{"intermediate_size": 128, "tie_word_embeddings": true, "init_std_qkv": 0.0928, "lr_head": 0.00884, "warmup_steps": 200}
Each number is 500 + 50 x the weight over its row's rms, rounded and kept within 0 to 999. Layers, rows and columns count from 0. Numbers have three digits each. The size before them is the row's rms in percent of the matrix's.

# k: layer 8 attention key, 96x96, rms 0.268, rows 74-87, columns 0-95
# q: layer 8 attention query, 96x96, rms 0.262, rows 75-88, columns 0-95
k74 077:465516476554527525538473540413421413469466493487467502426396517494478539536458486549510530487454624574481555533613509500471447511513456505519451425494504534529625514467450403421554487515510567468535536573574577504462500531425371425509494425482416455474504473502569537535527462463476483531
q75 086:448451461534547510453513427415563433521471475570441465563441511487507629500433469574408442457455587504468484451520469518459475465521555548530584460443513602419551511562525528524528472568501440510475489450525493517496556484396478513508499539503520514456486478548535516497538354434499413603
k75 092:538613494516390378515502475487548512455473568488486486463573550500522497490533444483466510516652495552417566454473422442523489464478576457477527512494587458553523515509502530529491449407524535437492442510469434505407436484572472415474432509446450519514406464529423504456544485533523598502
q76 088:569498455484493486592424503469446492477568501477556459446483625512503562565513549499533560639548558445493545556471472455513437486551580521439506430384509422507490555474537487528556409395376519560472495498548497462511528464510509517493462482557472457535597481465503529527524485589447468458
k76 084:406534532487541530605582506483529515486487497522563507491560547464505464456478546560500462607481489473476390387502463565469550543474444476445499451415460477521572537560485479406489493390516510519460547486565497526538468531490508545483529456387473436454438603496546518532509584527581489387
q77 078:448547485505506545521511532515539540492444537606561519540437468512476490482611562470568415559464462457606540512519546532460525494405446375528440539511520571434518520507503596606513507511539496427519462500467498465599421590502479529496461537428508538510533553556472463540506583440507401454
k77 080:477618535530480425512593524503521470562445562495482478532530529532488467522445513458607387476538561547471531488564500516437591514509496510561403456457524449488518519509402416520505526654450596563488534566444532478505481488563537617496449526513514487455466482540588489462502442463501459535
q78 109:587559510455548496503438501426461417521564493452451438538462573414490550508572539508503534491519559517421624562512494531560451490492576547523568464563545453462549522405498480495474517522503614423510474492573570497510514536465464405564485472508492419419579358470504521479543520477506490516
k78 068:549430491503534551481387562567424461489594396555466563495441457458517537536540551470420407396450486551492593569546528534584476491516531510545495564537506592529479569470482520565432564525444470488488460458469525518546491504433555465474454491458542451420571465523530474415461479469461426529
q79 050:457511533487530499477515439474480426461448524497503423580508479490485490436559522526485419526457395539591572518566582499511500466586441465489521521476512517343604457496575528571481482519467603407487530500518565480524371513470517588532465581484502508462516457530485449449495495470515478387
k79 149:418557529537554514666624521503572551458460596599478531449531500531507456537492496502512475524468419551517437527452469565487565528550459457526434516452511458433496561601506526472497509479459494436509450467486487482443475472535599505491479534489484551515454649559537503489505609495481439478
q80 095:577505537515509493525541599558601503542440483561514613430514576484500480503510478460480517520447519462528474484457495433509478477450498435429523573447590551499443572547463547519461586379528624461486486481511516503497428395553498431564496464501450525461579505516444560499548472598426517449
k80 091:467497427444484472457465487523445466493491481470457357402480493442519459464337555436566442489528470486416536382467553506525525546498532537470467500406472538513579617559517541497501452512478524531522401403458537493505443505481495518447512518466451511501482482479421543531446539511429543582
q81 086:554536487575417472535402446457496588545460469429501565477613441502527529487436538519455525450524434506433462527462479445490621482484587486368564474521486575485415526562439483571460539410527470572467443483437526466583463461473522502527451498484534478521490518521423475511461453525432542441
k81 090:533457534409497551512446541539458473400390411491536538552477539487491493466406424577537542515484464477494573506482443398501524589499551532489602489479456499499525511537533466498544590498427500443566473500499556482498501574482531496482507475429491520463383358403532565563498463494509553560
q82 084:565470528457478523451425490566449483544551428582525518496570496441499496481464481480507460479459445443573497600421504422486505582521521553539543482444560593493551452524538440498415503508472474498447503427530438461500542552334428485541504483575404496548480511423472465438530545580507585531
k82 073:499481583498487471413464404472512474505458560452496433546449585489529425511459552461551462555508497557454427450392403415609526561486511526459521550519555358551460498534595526541549502476462527455520559512427528498559522556532553512467515538584494559470378527540494473507495468468509508457
q83 095:481554542479456547477445587468507478545541539427454476539433414481511495476527493529486573481573529510473551558513449586518496418494504479519568502536537443450513521449402515532520448565530532530514410488519572488393541463544556429571511460463404368453561454482441487536519519423410614507
k83 114:388543479499565550566634543541585514458444585589561560512472520538491526507534534472518513528412496543532453438483511568458595481412525455579428521498422515513452577527518472516505563578488455489459463535536445534480435403548555509487470470502488531558478567518522491490512600457514436588
q84 094:605488470399482515450428516448458467459542393469560440528473615536465507531559554532378466488491523514482540538543429558542456549515438597469582473548554478561635506494471487493526500519501493494536470519564499503490501531557477417578529597462485494464538461465592517486475609531497521459
k84 105:409559493569510494558590499580568502471422530522514509522548512516563436535484474485594527595493471467472468511496523449464543496522406491544406438489464502413475587536488531438422530529501500523461513507512427454484424471473578611530500508545497478614507556606524483470525625494549424461
q85 091:548528579518440444547520483542521531375561492497473490501553450476475511534511549486566420427539435467456407426576425486432457466539491471491533542489503491477489587497449445387535589488480558413498463479481477467496514444553515458523476510503552551577521526488661506407437561492445432493
k85 089:566478537471545433513427615562452498550507467549452435535571494500492485486520473587518496485417541500480471577591557459518566401509486464476564417478537529498531464458461580484483580563460583500484585606471482528513440539479471491567476502432550435483522505472439453426583546447608473462
q86 082:489573471554519510527481576450471401529502594549497518423507491579510440514501495514470539529433472536574481492564545487495467416469562577489566410484493386424517426491598490566435526472453480503551529454482538517649512536554386506492489524549512504494558473498538594529485506608497513447
k86 080:546467520514490504567514502422462503512521517554512507485610565495417529520365557449460552477590492535545510481466532559474516509512502544440346503495479557480416468510537410421423505505557525457534481465528569533462398547440547537482525488548460508554446559389542544538534552471503497392
q87 094:603470518579461412551489447494400514521577504434487442506518538452467575405525426509548525539434550515508467514515486421472450482506525520544488448496512456492506523431557483435512548494405571514506458603470530561397475514571485447499379508369529495518429409456469488459486492491423511522
k87 105:525525479464567433564595504458499513389545520556583467412554483581508441487569485529539462534483504564458440522483425573454488569436526427529365535401467488495480572496517504501548483468459542452528585530489449566454497431487576489543522554473532596521495511467618508455538541548477459506
q88 087:492487620569573505568505494516512457490479540482525525534397465526593481547451453498484533551515459554608441504543446440486559535531571459484523479457458462389560457496536451526586544489461496586421502457440492409541436567531515571481507568493549526406466434526577515478570502544601490494